Weights of a small GPT-style language model, trained from scratch on English Wikipedia.
Size: 8 layers, width 384, vocabulary 5207.
Each number is 500 + 50 x the weight over its row's rms, rounded and kept within 0 to 999. Layers, rows and columns count from 0. Numbers have three digits each. The size before them is the row's rms in percent of the matrix's.

# gate: layer 5 MLP gate, 768x384, rms 0.0707, rows 229-274, columns 288-383
# up: layer 5 MLP up, 768x384, rms 0.0755, rows 229-274, columns 288-383
# down: layer 5 MLP down (transposed), 768x384, rms 0.154, rows 229-274, columns 288-383
gate229 102:607384556597550446490449522620492494513487520478475491465456517560527481466505504523530513536472518486491513455492435479552485519513384496479369473468538464462525498464529424416507497470513462493506492453469421461498492564545553518508476523521438557533519510456465442397552453478436418500
up229 102:390471483489467471504489621447479512436496500554506511619599465547484445541430411406501496457408484456563473520455521411402587462567538503550441453491434520440497462455582524550530557556427491480563520559444497527495499464539498578504476486511501466452456521508546567462449353472470461512
down229 099:495585545464474497451480446521517489573518465443502504508504496542503550558430530550485489707461580458527463502490489563411519531502446482458502495488526508529382472488586499437542494507474384407562482498407531533506488549489528509428443478461461563502502521527490453519603514456599483445
gate230 101:516518512537586501423505498615562508522487418553503577473506510523445384529512455492516507575508511479521588448481501624518507527450464488460520504544532505532474496461478540550485590386477476552551499485376478521535550426575482488490551563532502516591550452396545527486546427482464498484
up230 104:549548530499548497668507512537574500444548499558439467459503534541476568512506520506482525435577497493590487608488488519413462552506583589485449567516540434560597546539449496500527487524532459484460513536458393513499435570483450558422487384627474505423492448549478426520507559522590476515
down230 102:472542514534510440483437512519630504556565580564468528541515517486520466499481459496505543418554389476494517449478383553515495524497478447426498343535409526463497546477462431591525446486489481504538486511526440540486454507414495552422491419625411518401424492549585507511475505513549530535
gate231 101:472484452470571496406491490560517501560454516465521527495496513470492419456497471460495508530389486521407573516478597472544488457492583598512466553447552493491516528503538446571424538469459422450450516492503465507577597456481564485509455529467637523488533423443537541417491516585602551523
up231 108:431435470627458471572493455507458511426589488438453543475496505526447556491541515529500592579591481482563526582560468441523464567574478487604569551530473455517428509452493489447539501520553463570501484496510547530584543539610451529509453454527540512578427496493539532463497465457571471480
down231 105:501493491573436626535538502466540521527516503465464497468571594486445555516491541485425540485541557478484489477523464504497433450466572535550559558542452535558530457508436491482418483566553435555479545496571481518546475434579580527479475490489515546468429554453471435472533426567548431505
gate232 103:543463521504517487486494502534508354487481517474505503350479419529451429530522519468473491524482559457517609529372547437549477516542466519453565378461540437457479465453574526394553643534462602579497531556454484503424416521610551424531579495502445510529448549432484554438465487557472453555
up232 104:582568527557490511561566566466450415438505504531516471539431550524532469515505498490462485417560496525635543428513480524425528398447615560462452510552510468448474397444461590531500526538500529526545468558501478478418516580518552478588515497515497533490444559512524529533566511500398472469
down232 102:477518498558529538588468367461552512479535459419566577403448527502563477514504478495401427480552410426492523494569407492463611520444485486454488560438547422590569557461505479502531479576481506437464606515518533420464491573454510514540516496470550429417447478526451514562448562501609570565
gate233 102:505474522533578470600547555431476487500473492576486576507481485521463580457485502560655494488414512473495513529497490648442420490461470486580434467516553580528512516492590439662418491486425532483577485524426485512540504582568594482488453443562558494453386519491524504479517483541430511441
up233 097:547457500527499417507516476534484519400472372461449451454416453547477547501473504518521402403542454461491438480452512516458441457446459578455440445510506487505526452480428398539384540483514455593581463471491441461492439580512438577552468573561518532515552543462459444490483512479531476479
down233 100:625520434541532510490459452568496528519505470464568546497399486516509451484390469504515536385508549565465507511483453477551526451559430477462570470521488541449535453503560516523538429478469466418566412504488417478396554399415516455486512650515482559447547476502478507516535540421463562427
gate234 097:541484501482501490505463498493501340519528530482555495567495460446531438543495499620503510472518477501464428531533484527465513539485496526551507598516525460502491413504428452466444571471575466553447485497573490520483559530553441455534475515428552542425512498448543503448510527550478471439
up234 104:475412485522542508504504450537501430369457458429442454458508467472475431395484475461528502415468450509454483484567521482489467511518546499507536609535513549430514427516554541580473522528486525461569483523523487544509382502461581532410493539428481424566393519569464610610451539459520553465
down234 100:571514370535541520513619477492568553514623463547469499407471459553421506448492504389549505467446557485606489529591518498444472541480561526448595510438493416493471473422543487586498478466502489458504526585463416495532517567501561470547563512526494501537500524543542518532482416520434448481
gate235 109:525458425562572438516563544493540499509435538471572509526443414556346462537507499505520519490588459532499542557503564528462517561595540525458477555483538487498507437543556515467509446514502505485467500435574485522459509540559578529492429546491544459521402538564505540544512479382461545512
up235 112:459428510548488538548478392468529493486500511598613440471484500464484513499489537452522498504443466482515524490386472540523551487525408474537586523505450527557567497495459470492476495509450462518445555564419530507491414449472413618467611528495490499508622463502524468434485535555514480427
down235 111:514500520563528468485484414542549512569466448489598476526505460478535505432508443491508452494439419548575489440379537532420443448579434544459383453539437579459489415454438477447509510491527451610522499428498517509497473474423574528488530410461526520487460480481499505528532486525515468463
gate236 097:388526424553600563513554569500430467472528560493540530539449539603518461523427446429481539448494560442541547515547545484565500500559627490505386614494524582598498473506551485442533441441473511447497440603419465527561497473601520493541504529563453520555472557519604457474476498490447466476
up236 100:488502400543492449503595475501477495411468588486453513381527492540429512527536393516454617517530526543569556478518416501485462569566481556478444657447406545514500569422443394526464531412466402489463477411577526522468470482485530423457527496487544526545486542477538555547505509422528535535
down236 098:543473459513546594494443593418483581410469460535522564521565528392474488534450491480519491428564384520505490449509503427526482443528458490479501526459488439572529481494466544532483512513464532497531540566483413525427519475416384495594398421509552502414426484466520457438440503470430559420
gate237 098:611539481527503527558485441603505490627533488484524519487524522558561558543558552516410457464451441468544469516484515517489557530563451526424514423452487400462566546490452579529451477557521504483511455499517402502505496472474579502551499500474499468560464590479478524506533454442573536448
up237 100:501512448469552503341510528510520497498538611514517400490472570534488386520522558473447555479463477491521404501537500577476552462489561611495501446538441517527528509494603493407511451579466514447436494451472578501497578481510449539467545471516470518480501494546447441503403446473513493493
down237 099:478549281480470536525470478446523549525491558478502520595539544483457405481462401487459503480511511561547518513497490520575463536479519519559417400609489558475554447484539488509553532522475606378512474580528490448526487575537397487419484635431460476437535427497502536521524565428511486528
gate238 103:548574484412461408464497429539467447558510383470542500412497526461466518560509571554587506447531406526546494441392446494419559510559445555392487499422493430519494469501496481572526490500459452503474449602559391523498477452441510549510488611499474489444432545481543516483500481475508536565
up238 103:476565409519518443463523441605535482541392539538479503469548404458491517470524477507565446529540541597520503547378563482514520479452584505491494532478551493435482502552466479469539429500507524483335574494524429593513515555437490472493520460369510446576474574404498481527490536449480553442
down238 102:481509428490568511520609539564474545494497521430444497471516482517486439490460464507495454572515481547481526506506539514562542567423464527538488474510458462466499531514547469470467423471539564589491522448492560530552442541514483492462477371443559535509441454433587607573473523594447508575
gate239 099:452537452464453545423458490508593492485578486500531441510519482496441464474581512400492535489483651495472400563514553341475497505557495458513446553522514467505568538507515488411497380445477492510559476584585512447534487515528558512529438420464476389486443534525496541497520471553471517559
up239 095:490501417407472525513516529591573470399489505529515444523551511585534494529480490469410416443619543538465542541494546532571484528444537543456575475555582486411571527526497507561471529433516541518510547489529469442449466437586475506458432526466478562469502527528438488497495477484566455486
down239 095:425516477545467526515541426557438590505456542507506403467450462428506437451455535487603596525519530536497466529538396547463565526477540428453483573549476514433403490449503446509420568509522456471551528461559504549564521453588550546559473568524510414470548586414503565564470548456500446511
gate240 094:467497554534576551469480459521500492527527503467489471535455465570542425425440436557544428519527536539522505535447424505475521556472568425407371530557454519531568489604453503505479487493473497467558385496441497479532408577452599517427532427528516506529583507523481439560496467510428558449
up240 097:524468506488512475549468436600518602526512523445464460461482593575533495484489565516505450552494607463420472500466464488495536529479429536399518421578437482562461528465454520465521483569496566513450449461408538525513538439519520512438555577448517455505474480553534495475402550517523527446
down240 095:482551431598502477430498437456498423524468479576500547576424465550558506500493422553432463588501453539542465622459578553467440508595540419556557476439514534432596550537515495502529552435490562490446456499582473513461526461459499433599495461567518549513566482451428497555460393491539489539
gate241 100:472495511439514489475447519512500465511473431488503581490437556597430478542509512418623516470405508563434494494475444548466501589521621477505567529425474475498435472378517513548369472482471476574482468492525512560466567488475491551560481553542464549498538517468492487578428482523402492484
up241 102:565564431441517507434574614527504546501559502470536465485466423483571459531537513467442560554573497484433464529552563510457551559430524489450463544473530513436518459478489441539526543570520470511534459510493470487523541589530611554534414494462504407512488515513423487550574481497437522453
down241 102:510431529484544479429489503492534470530448539534451507617479463463452528472514495390500475543475475537452454545525466465471491495505483465518394374454476479510559501520505496529466527511450508463498496682502450445427496478494478573512526575506524483437496524405479523490392488525506586414
gate242 099:509464448512493387532465525569464546516631621516493462506469451490421513429459436537485485473513491432518506549411469465536521511509486446414524563455550510546463547542426526504569441529408522471505504473511624488545514514512525509498569463469490581534535463483562392434433526580466463509
up242 103:492482535454528506454525503502489487469521508461574447479518507507487503564536494551528439525489450463573482515485533471583460519495468481504458460407513449498468506467574627584488472535572485471577423508434492478586536527556530422510435505466494534511498458523495456526620481411397446467
down242 103:556542515488516565500479437491425508561443543460504596479519417485456519562552554533412510498493495468530448498460456585487526469412472458545454481551435545472519565460489549518552580574522451478533497519467592468590432507484561556458473488521497499410413496588550484567496489539492517515
gate243 101:540514448511609493607535562481535455622453442516553457501424461594452475421479552564469578486477518538404433460560511451474444558606448579510477551521513406532514485463517616554506458510527541460516532587549454410528509493448528532467580480508486452567532510476549487483500508517545514530
up243 100:508472560496419493480493471530518579452438448459591461508524593351558398531499495516546494402479486523520546602482551392518556444479429597513440470472529589469531519460488428475460527525472454517528577491510445525519540502498519497444411481521480446460455493514450440560429420464374584520
down243 102:595520517466460430433577462588508453435485549458475486512526498440416470550531559478358512563441425474518574468589422378490399505565475430418468425512430473517523495424559522497577474521536480427485501485532486559474370437471543446531531532414529505453395476498532448511426560525486493535
gate244 108:469610469517546488447583405544586548467539422498631494467411461540473466522551542479421540471484502581486481524487416490570479474473515493447496495450442470497410552444524580462484431485473512451503484565589486588455447450636490559502442577489542528531442518448521502525558462521565532460
up244 102:495483615444545568559533494497522577492508550493479502478549467450469451546570525516536455367438503470476619517426505557415471428577415541426461482522498552499644511501453528467592478553539472436488514456471427469437500468430561459506415461524439537553556479508548485490467436508535501506
down244 096:535534422482521502475523469506477421451516471498530482570459463524538474467537554479530454614550552541518487398476511499535425518518501499548508487563494557535584454574457471412390490463474499578549479483643460551483454490536546442533570484511485476522488474526504518478487542458400500505
gate245 096:596527514548468536475512443482463430469473469545546540481498459544399496467401567456512466489501593500484494517432564527541384472473538476475432476520417507529537532553596521484439540496511542512699549433526453633510549532523520488463493462534541558445485500403423426444447518513515511481
up245 100:451535535462533483520498439467456430477488531538505576489546475538431498517502563480483434561457529564408435485518479528508436507568462582486438442412431577442526535511423487478454404532503476575601573373546413616560528513530452513426526462511551576506454467504487534506545563481476570429
down245 095:498550526555544441570495502506488511414409444537514480405512612481456546481371462517525449449584468510403492517506463496535529560492496486461530484539513457542527463495503503430484519524535567525454507518492483538551489573568509475375453552570478504499555486519551507475510494515524511583
gate246 102:600518488489524436453420510473524469555505445517452531439498501535523528498540474440431547464632529478431508448461439468485435547484532449581445562527536466445529432472584566490594565534470488481469490534510541465513521529551612541473525561436543542422530503453538513580575487499531551521
up246 105:471485423384541470339497560505482467574483461444432578566515503493501506464483500522467523590462480510557604471480642470499491412485589460478505486552482467450464505619451517517458415512481491521390583602531534474521535488451530573479426465553508509533450510456511473499566453388551516523
down246 104:533556403477509504483588561591497591557548502544566485523550524478527474452468449519424495515447566626566526484511422441497482502522573512527418443487568593458470500529433465400481517490508439462463464481494567512515455473452521551410505460534566436551509520539527453592540458467459425467
gate247 103:516504489543485442459526503474503461579522508537564484512445528479581452519382577537546464593539574519517589502504519464476615544504567470573473477482448523512574506491573559461532497442546368410443452448535429464564523519423460518470536492465562586473491562562508511431476544529526490427
up247 101:562564538525418543482503466468600534479476514529562510556479546478536488609449539593436582408528539506495542547502452417514500460414578518461520507552472494485515468448512600445510529524468502569536489545552475514416424504526497498562558450550522437434396515528478509547491431569458515545
down247 103:589548480484554466472555444530512531586473531583521588475486468538549547490535388533486445329402440490490539520466381422519469516488467568382517502506556461497503475520459546526522485508420466482543582472510471470547534470472553489523448556549566480454513536558547511592580531498555494440
gate248 104:516525464395525538478489505541510591476522525495598507462417589508430558534523447473545528489421505480458526492486563525590586525523512410398544524552499582529468415422445499488534550485444450448502415529455455521499567512485559456561504531442430512451523562457547475574555465467551495514
up248 102:570491444583430463477491413590584441603409429519507452516448494517521552513492472545527475500509416544539570478504492524497590511530493545509577504413548438423569532504557521438482530456504513507415505455549481518568472449509368509475520491489528539495505410502469454514530488586508439462
down248 100:519456551395492526511462515446517414533514449509561506536503641544576524445531292523557411450499425559565459512459408538502555463479592643512397404501523542523486497562560479536550477522587465545460528490491533490510567437481506455456488514534596493569509533581511495522415429447496519499
gate249 112:478435491530572448534426424457497588557502540473459486479410434508507500549404503474493462611534484477570492475561479503467483435463544486454480517441454525506397508503485497520411485532639505563488522478452474561473455496480509478582514422536456541478612523524545472557495518471559490503
up249 109:506384537547458521588523500506612602567442539529469498512498472503496460390494524523483505506492463478530539414499521439484596551500425446473491545496561577487511512537489583448553382511436498552420564454453520380468592496533504540609483458485471498444493549554472528548516538554471568469
down249 108:495543579478501485520503427493509520533547511501448535501448540435449469519602510536524477471576449487469507452494620484530510495439540527577430417502479542549474404552530594485517548504473471493356444466454555575484558496510528559521471507491475472423508495535461341562400459624480464614
gate250 101:456553499453411387501456456506594457531522450549494430528449443533449552599491474537421509555504461609443460403463607495434472416546525426576562474540564500522481451529540491485539503530478475526520446545514496598470465537582525466442440391526415435561519480511431516543511409475555459488
up250 098:475448503472524478468533510560547558497591516514426553401480534492494516528465409522535559650558460510494586503530522516510487486487534460524454580510549498542471495508556630479537504524432572481484425450438538540532362566460519481510544516450561600461581457594514547426401426535424472530
down250 102:517494417422510553524476472455531477459493464487469514457460504528588526489545488473396542593511530543477466506507517486531425437552478484528515542536472547472535474525470482420566527489545586363454465462555513422463516561516472487513607478520562577430554542579579436494444479530487489482
gate251 089:450467481518530541509524463502495433546424526481445503488658554474555532463482528497515419419444494525499504566533478522490474539476483464555641481486493511629558534564424514451437510491457514452475589535500508470462457601477543527501533496466497506482547485558566575520456494529398405498
up251 098:458580406461516543479516440423532518496530497552523543477426437437505489652427349471512544467470573502565585453522478534521505450499446414439451438509470452439507579511503570532476602546567470540503491440463471483579437404523546464493505483482455527546507476496550550513487505558476449506
down251 106:499447535491595487388484454537597479452488456528448491504594474545577458495561589487495421608366535485510444496471442511497456518455588448576446489435465554573494535411495386480475454495500454438489496560534545497472532544512480483473498515424438499462477484576569492545449428425520467388
gate252 099:488536416513452465453467470541567497575553533488518558371521451635537604458418527470501494507549471445521533505479483513521460518474535460541488536460587447524420479483581444490579491522467519502559610584491439398507507499571526512418479550454587502475533499520546484551487505497520440553
up252 097:452564517519543412507503575461504453523520486547532525537592455556468547545490516544513472476492456484478541516456569501476495573551595520528496443512465542497552502492576569489542503477506564568447495535483538459458553596592506497443493484432495534487510504523456588515485452568445456500
down252 099:546534539490447491448454521526515538461441572463519549496640499437437441550470562404415487438542456471493494505487488561455524466405540554489454463563500560480575495406509543524463579511528457528527430516530509517548509456438477543439431456524446510555444422562560447442525489631521506550
gate253 096:496469505493549571525481544557609540486544496483484552380485415471541511522522555505554483430467477464508429456483504492523573471520581531521401464511581484507412576509444547582369406487471531444511444559554457524541572494497489474491460500468475422546533510532517584452589512551449572437
up253 095:564576410554517515459482478481541542459610410504524502425543436563491442503531567457547434429498523470484425468428510491426413494557428404547552487434552509521519521486495483645364507511493512530464516473529537601545467509578517512510565583461491559448512465505433476473492522490529476529
down253 094:502509491495462559587440548409454448455449462558472436590589577466453618566470452564531493473542553488566483451502455477530500616468447424525529383551474431484550490512548487419438360513454547594510506486555470478593513487426480547471514529515497412569470504451665485526496598631436529496
gate254 105:455578477534581551529517431475427426525541484541492566487441476536587449470478594610543505475493497526574579562481522535578448440542513436557476438524527515422501474465532525512507425499435540489517535474509551567403430529477487534521526464555566483428505564475509468517550576498531583481
up254 100:470507507436575467361501511463490521533518446513455462481433539496491483502501412499503456607451585537526484512511413541529538515481405552520541490550499485501496585466446496445523545534558528537490499472546512492550419555481520462492431472536520550581436512445452565511495442495609537451
down254 104:423497472492518454495448398471532480561555614489474537437576570563566521521577481451498477525563495502564565542442497492526521598559410486484496467498571566511583477481513351493572424442525471524494393487444433478479558462469470500538598528544450494533554523539425383538457519472609489465
gate255 104:514516476425538511526523428524472576498621534511545477456462544476458523446504468525502533572564520496453537509524575460446517466483489511438533486438563545441500501446510477476424512532451507487481538528530450418597481396539479490608479515598442443575477487522538511485501480564465453498
up255 104:490476458429492537579495445500599554578591523508492528522437492506469482489488562515572501556624495421474598512481494444544486457486471468480438473556624440533544452442465481483435487503474470507501477493446494512497450484555420593583480509518428514563471488553450487467552526565523453561
down255 100:482605464356469548579520443551444536537573499440591438436536499519548451474447563514457462503556433547447464502547575577439510434478456557443474609521458502410550544478484485509397456504509450466501456507566476542489518535460496484462367492523441503536447570532518544545577527547515409553
gate256 110:554523542488490432543483572495467468453517444573466433577481499544462513510547530551561423394428576448385480443497561561556500458578471529474471498479441513485480492479546470451496503571611515491565506565537500504498525404469468491452504513469551495436477372458482497558453470397511557467
up256 105:461569530482505532531522505490375424450501542473599479502400424451473429567502476494521502540493532310536568447542533514483458460438540608529438541460494445511517548427540412521516497514533507494447427498515477550502467388428565523440510467557433574521519519568539496430579468421417524455
down256 106:419499478527470469493532554528497473554478478519540516560505443494472520483522536520560479538466430421480537427534444521507492573568470446483509431511573529433500539436498497517581383556408517498556533519603478390471518447544496513491544431459492487460501511458575533472442555421547470462
gate257 100:566539479548523401469522478480502467530458464514561505533520435472443604400527568451532448490507468456487482463465508478426448499515569462472550502467405517496458522450523574452492470492552543492589574497482510489572426482555470544579498515570535479397543541536560543548450495595511584483
up257 100:571456383541453529386466563525559531555497446632471500540457487496587410503529498515488552481516480421462496476495602457442512475554558518460493485504471510456534597530391592566511522595653461377425544542570460513506433506466481456582507471549500443643515516513514446497537519593465506558
down257 101:467545463511548558557480483523514497476468463515479568404376495489527456552538441450514520492591551610540419541484559395531545480480602503453555467483447480465532469435466510519511520529585474568423473505521560473392484640599491519516521568486456459560498408424483500442493476531531486483
gate258 101:513585494518482540468480454572553515451404531540438500503514460481529431529497482526363505565433542562517473465464510508562522489519518569477437510611567491567463515530502513458510474439455491515476457600591481441554484507416522463452386474533485378537503466584574512548445568397457556460
up258 102:432548519548451507551431494518574478519499433577467532526504497473541577539474454518500425683516589551494510455381462491486559540482434422468523394481466463495497444522559510482437386501403521498461543500497588386470542471419445525451499512511534518545636495519528440546438484489513486525
down258 105:495567555492560487567488441521538513467502507498455433435479540463567522469549518535466526602496555461575519507454560577517533496549528501453438537505516445510449473475493477510480500490488446500468518350534467425425493507456514507488480401434476565493540572465488529550460496527482591560
gate259 103:512528484478530485391538522561552518564568444493507432449553505530530450463481527535539440389496470578480558421416569489611567585522418522570448499483446471489479499608500494427461497425528401489480625439387495480467541518448639479513491537483455546490493450539545453565429508418532545489
up259 101:434487564489520408487474436558430507609603472503440560581487544434511565574469509498483466597482547468575535456487520587464509418404511450444583495489484486483521512454437472514498500545384482499465516534501530425423537465588530467610418470508503498474404642567536539421507438449540480490
down259 100:431462516584534544478461504494546453558519431469615520478441556436473472509513547450407523533494519515436507466530535522525504635536472571498569508560451465491480516495472573489476524526375490476528527512515492478495552525451482552535471475396478475449554424511533457444468544444509555495
gate260 104:472460435481520543509450547465523410531582477600554466550542487565578578552491518495528423478463530394521586395507497506551524431559511513419531469398530448503541515484575571567523535470476472431466448520457496410581393520442605453498525476511538486516462484506595508534484534530482515534
up260 101:545477533520521464485525458501418494483438545498456503527566511542571575522456494538475547530527395580543529539529465487561513477432617499498461506582496534501589565451513493559520492545588526537644523596498488563415444536430486451590461499411532509523541467438576484462518544452475464568
down260 094:462496505415463469418525504447413478548508449517533530442523522482553578562538523526448508527443498552389421489470607433507535517502466462509576492433463516571506524499474415438530500468401526474589607575453538543473546476438559523513497488531494469450474404440414553410539523526435487533
gate261 102:524522528522489517495565437450452556494547408402438499532534440674531502432484527550436456456538524493518541574406496588502449527559569517555572529450523525540477542605552514511509607502501445519445527480508515526585528518443522445487518480569504495513479421475427478491536420557523495480
up261 106:452489477488600510494500513541583474504503532470470479452517533457494468580464464588467525395476545529444573464543538416505533549448537497434530480442399512459433520544463526535584501562507495414425529492500548574477460481452413505476509506423477468485542492440489579612415475541520558501
down261 105:514475524495523460507520568430537516463484463554534493513455506534404404538506492442504543495529538475458413577494486519441485523503506517501604568497550497506507481553500484550451492546524440517518580487536544563514400515515578550563571434472419483484485472504498419517518518573475413561
gate262 106:513576577495564551463551411447570544464445483534526503510511491544465593499516470544450435465489532481408443448562512475522582452520526566521417485442473556484442490450399567537454460459475469596423526511468460450538485383488485380498469498513492513548434432490508582459508584641519511604
up262 099:521504483519528572533492538479437509506517520507451567440376535490434407537474413506593565481522519522518538520536578502462549477454505507372509480520487500433562611509441539555524441475556559499537510457493466410520554479447519490447496446584524424499410515528550452546491498466492487516
down262 102:504501488507517550480484436562540523503542566544452540493526484517514530438545466448547557559532485522530579443477448514464539561546617470560522445389539309580420465449486509536523584519460488481598429582527425465588488405548500555437463460431499473568519509609488442510484613517486581540
gate263 098:584448487425494470491497466504489569531529441461457501570502554534385521537582492536514412549435419494526510564576495430530463481531482535544546520451558516497392474561431545478457520560512541577562365545566478451477562486535553465522457496361549529442571592465508510527440403441506429565
up263 098:515438526493495461488560495573498486539519461508387504543430448487486426419439494522502392483423463477472504475547439503525510496532519502509537476525543447540510551506550418559520498502580492445566535548480435388426399518471429509523586570561509516504471497592507521398457569498547536487
down263 100:473562495504546477569582550513546526548491597385519500520470419543440475543500488455472415477533548439482537515515448376498562566541512554499487581457554497547531486497528495427411486500464436493515553440626615382482467515459434519513498466560412494535438542482478528512607573554551473533
gate264 104:577517488595443552500475372509523478530480508515554464441468466531521571496544606453524533526493573586534502581532634451533487437467461531508510526482503538525480524500462604484496384519517555519495526469543488564496502477465512493467411545528500544517484486435493515451477518492564514558
up264 106:520602426501371540601464488579488479509561612416436562406601565476478525474569449543544473581422536499443500547492459531532456488510536498511492527489523463477413461476460490540562526519482492427621491517501549468523417489547454499489472440470543512521532459516455519549486495561571536500
down264 104:550514477405606461603611583590495497474520455420507437457577439515561459466537524526494535695527551525404502482546506570454552504510432453450517504443441435558481470462560486534551461478536424509462491558551482430499549481490502442521535544456551512529516589499531546505475426472455473450
gate265 108:472572497387496508519523549485500475551536529549499502474564562535519564551413460479497493459527531481410491540496535593485565459435401509506518427501503553473516510518445554492479452535457579416518523467474565399460466578510492520493511409455559556546577502525508465528445489500488455493
up265 104:444532492574472457497441496517452430522487495464451542494506519484538462478433579476383513516528561633526571545470499470509498575450529436413501524538431524496585436443497459618446474448419508554453508464491471521544597530405505537507501501499576510584506485500510508540532497572407536529
down265 108:528588563464545529437456456495506536437459474495460502412470538616561425472499613534545542412571528553533510490594412500479450614440378510454472475426561551519540441554486573464499517364538519453422501563587471504404476513516421502495504441506496340478562499512448458419499401543504515492
gate266 100:499540424467446474534562575547452526539508485478427656491506543470495475508584441558459452492492373422454531534600543403518455493549505469523464603478521463482541583507507450508530518471545525502500548502501415449505605451607461452501509457500565514501465468521509373619514483501536530472
up266 101:496517537537474426545532577435444503496483454458489527549487482518479549509432530505466466561539502484422480505500479407517468450514588534580548529503512509534525437432396464523494537567489534545575398545401502515434469480509491450537588496563420483499499517418604481495559543504421454517
down266 098:532430504513413457475522485576574540476432565548515440400506447563500407515479440523540532361536576557388493547498404504477560530482467525551523534571513584498387387518495477574395506524443485485503419525529472520481380466404561471434474507511533529438477552520508501538504590405393437487
gate267 100:509455362544444533460508509440503543631502482541503523517488508586471497513581456607441454492529590624480520407493609474489491456409495511441591469434476539606505590475522525388545411512514493550560492565470430516427524404472542532469589513383494484507470476449445505575578489463468515539
up267 088:520540502507470476410530564588559590489518459544474447598521594468460479501505452467475500568525500542594543503450496481466505491652484483473546523567540450490489532493516486472583458508406487520521564513464535556532525521521556570510492444486421540474397585453498546460621392444518477452
down267 096:531483441565533648593574480443473525514526483565372531534495523583446533565516474506539444484564521557489408446507418592521501464512467525447510601555494497497512501546457508476548634453426529497525586451469556446521526506468551546470540435429529481469545574467534490535484387562537530479
gate268 097:472488545592448509483514449498479474529490587541557496545566401547571489437534493481467459513482469498464538489522523483539510513477560629524524443569433421607540587402527523533422456495536523454533476501567465500418460483517556470463604521511443470495454580457490486479525499471523546581
up268 103:535503485522486477373488439508467466642419499535536436419560479457487514493642413544479480421520472558456519479459547597540386469608385508518447488492520521468468573422420502435411497475547476499488486443503507604492454590500588542540496544429473554511429431520512526440453562495563571498
down268 101:558491555491426572533545473485482478550401546478518556499488399447636494568587473547518522500538421486558578496518565387502558564513452508534532545429564500475548427531573460509485458538594536413512474447373572532478419484497562501565490522515457606528492493466569503432331385481527554483
gate269 105:497465390531456557498539434508553506518553492554416498436558578511558523527542523508437535394475529450405533432503488605561405521545486526450557486578491556595517416447446540427508470499551468577485486535512444600532517399606543451455493503380481564483493474465591452506545453495414507488
up269 099:512498543500501526503532503503515453516519433486478401559506533484514434492523500562559514536470440558530510533508497390376503512407464542634504420569500490492556476534480564492473603627555513573572464573437534505570521507478470532495476473518465483481428528552498462430499595484585499378
down269 101:630552479532463390492530516523524490490499498563396527531512478516534495385509415516535442539482524558562496522522463447431417433448501484549530458522477520494490460528488449438468514509528480554451505587407590506479507447491485566506402525477549507612529545457554554441550512425558534551
gate270 097:500553618477484557515485433537537461516492428589545453363452399444469438514535494549600434506552470474450426452454536530485493476464512462497468432517568378531447606394554525533489465455460467453517470506551549509546498488549592532505507513445474458419558467441435514533525503598503443437
up270 097:428563472483481506428434567565479411480463617599520413534637468461532458524474531522473461502521539424486548434481519475487616557459515484639513532471464615474542459501506470475514576498522439470527445490423564499507522454467580525509394559468495434513396554457526473540578489478520511624
down270 096:458445516536478544516523461494569614515530429502532386562453534512465487472541480460496554616441424501471352620537498469492483420483506460417567550501564476467530479515517500511464506427421542456551499522500494466367477542549434527514505548600509486478466386510496508460456504518449459457
gate271 097:416537440546486485462487579499497552454513416436499517529535465437543533549577469516517612534494496523539527462508535444421498536525536453489457430479482499449501497458487543476525488435486533511464509507554554474421482505486428597509515533473505497423565498552421483477401499534467492541
up271 094:519531504572578400463432518475421516501446492455497571413500516452598583440456548475535536519476530557444422527511543364468443555495522425484544557579488475552517477547486444574507476508408467525513486567420579486525445501447562503565493523556536500535463484432453529478506499519541436432
down271 094:397508371533576505506442460452584536533435449557545505595550526559525472572512587434498525403496534539494613509599498450537587478445532604445467434496463458583569503494522552445472477590462505502531398518460592541567502476543468402531551534489450477629496485522566486561463460428485518490
gate272 108:610482603526423448553492548477583533494511501532483495494616465453499493486493510515515545549555482532471493461476417468352458512445491455514333510456499520519571585474446509551527510535464548479470559506600527429520511527455540498475602646382516477480427556456404504522461533468539486492
up272 111:483516491474499437444446541586531527517574474443579536432512563563532531509472505509520551557412536499417534560414478485598509464549524580531496517467510491470474368503585544463506633464497421462538409494502456545551467541481471437521508529546501544448470455475611522418524444493520535517
down272 107:484538599543491521487574477555538486468546533550470470482516562435520450446550527466530500701415514448432521580515487524488475427517546604455489413503496474405487476480629508446520517506403432417482471595428483401480515555495493429524460553517495401446516497454504455471438445429568463472
gate273 100:420521506445460426525485620506517514536519557587473453557473466554531473481451504546476497518439519427418448541518473533516567433520467603490505457535522498406461525562400551434545524512538469493554554580475568457506525464489512497494504526478437523440579518606469539497517468513389576404
up273 103:501533555463453438562516493602489458543543538567544542496531529568537478537502483564546433464463502489454514537626523476433536474454471567566530416487499575423396520474542523551560540542449345503562445492532535472519567487473503481511592423549496531499559539557527453472493519495471480488
down273 102:442595559519496371556443495491578436473460471420524475431652484429500523490483430464554458524463484577529564480531450535463474519541467665501461542479446553457512553501539459484501415554536510515483539497475490521607455509528525440485480505439658474515523549473463555429465538461529451395
gate274 101:518507502534601479516477539478409547464497510506506486582512417485512540580540556507550466502494488517440592503475535495424540546523514500605525493462535523573404522524528594502539487538588566509508570504578527509508478457561486385537513496541580470458553490425511492507587408433486575466
up274 103:496520394469421614506501508550496490482487616473478513565386457490485448494432479615537518432499511470455546509493527501537519488569429544528507590494478445443517446502510469422437419470460540455457546491528551514517548464540613484513487464480498474588516449513460520441625478531453507542
down274 098:598536441582499513503466453549497508423441561536448417485470547507470521601468502463477524587556508501503547451480379492453477485520453449448467532486456456556465498508448555534472561509569477453564552530477587505466476464544359510537491518599514495595528440390512381449493498470551422513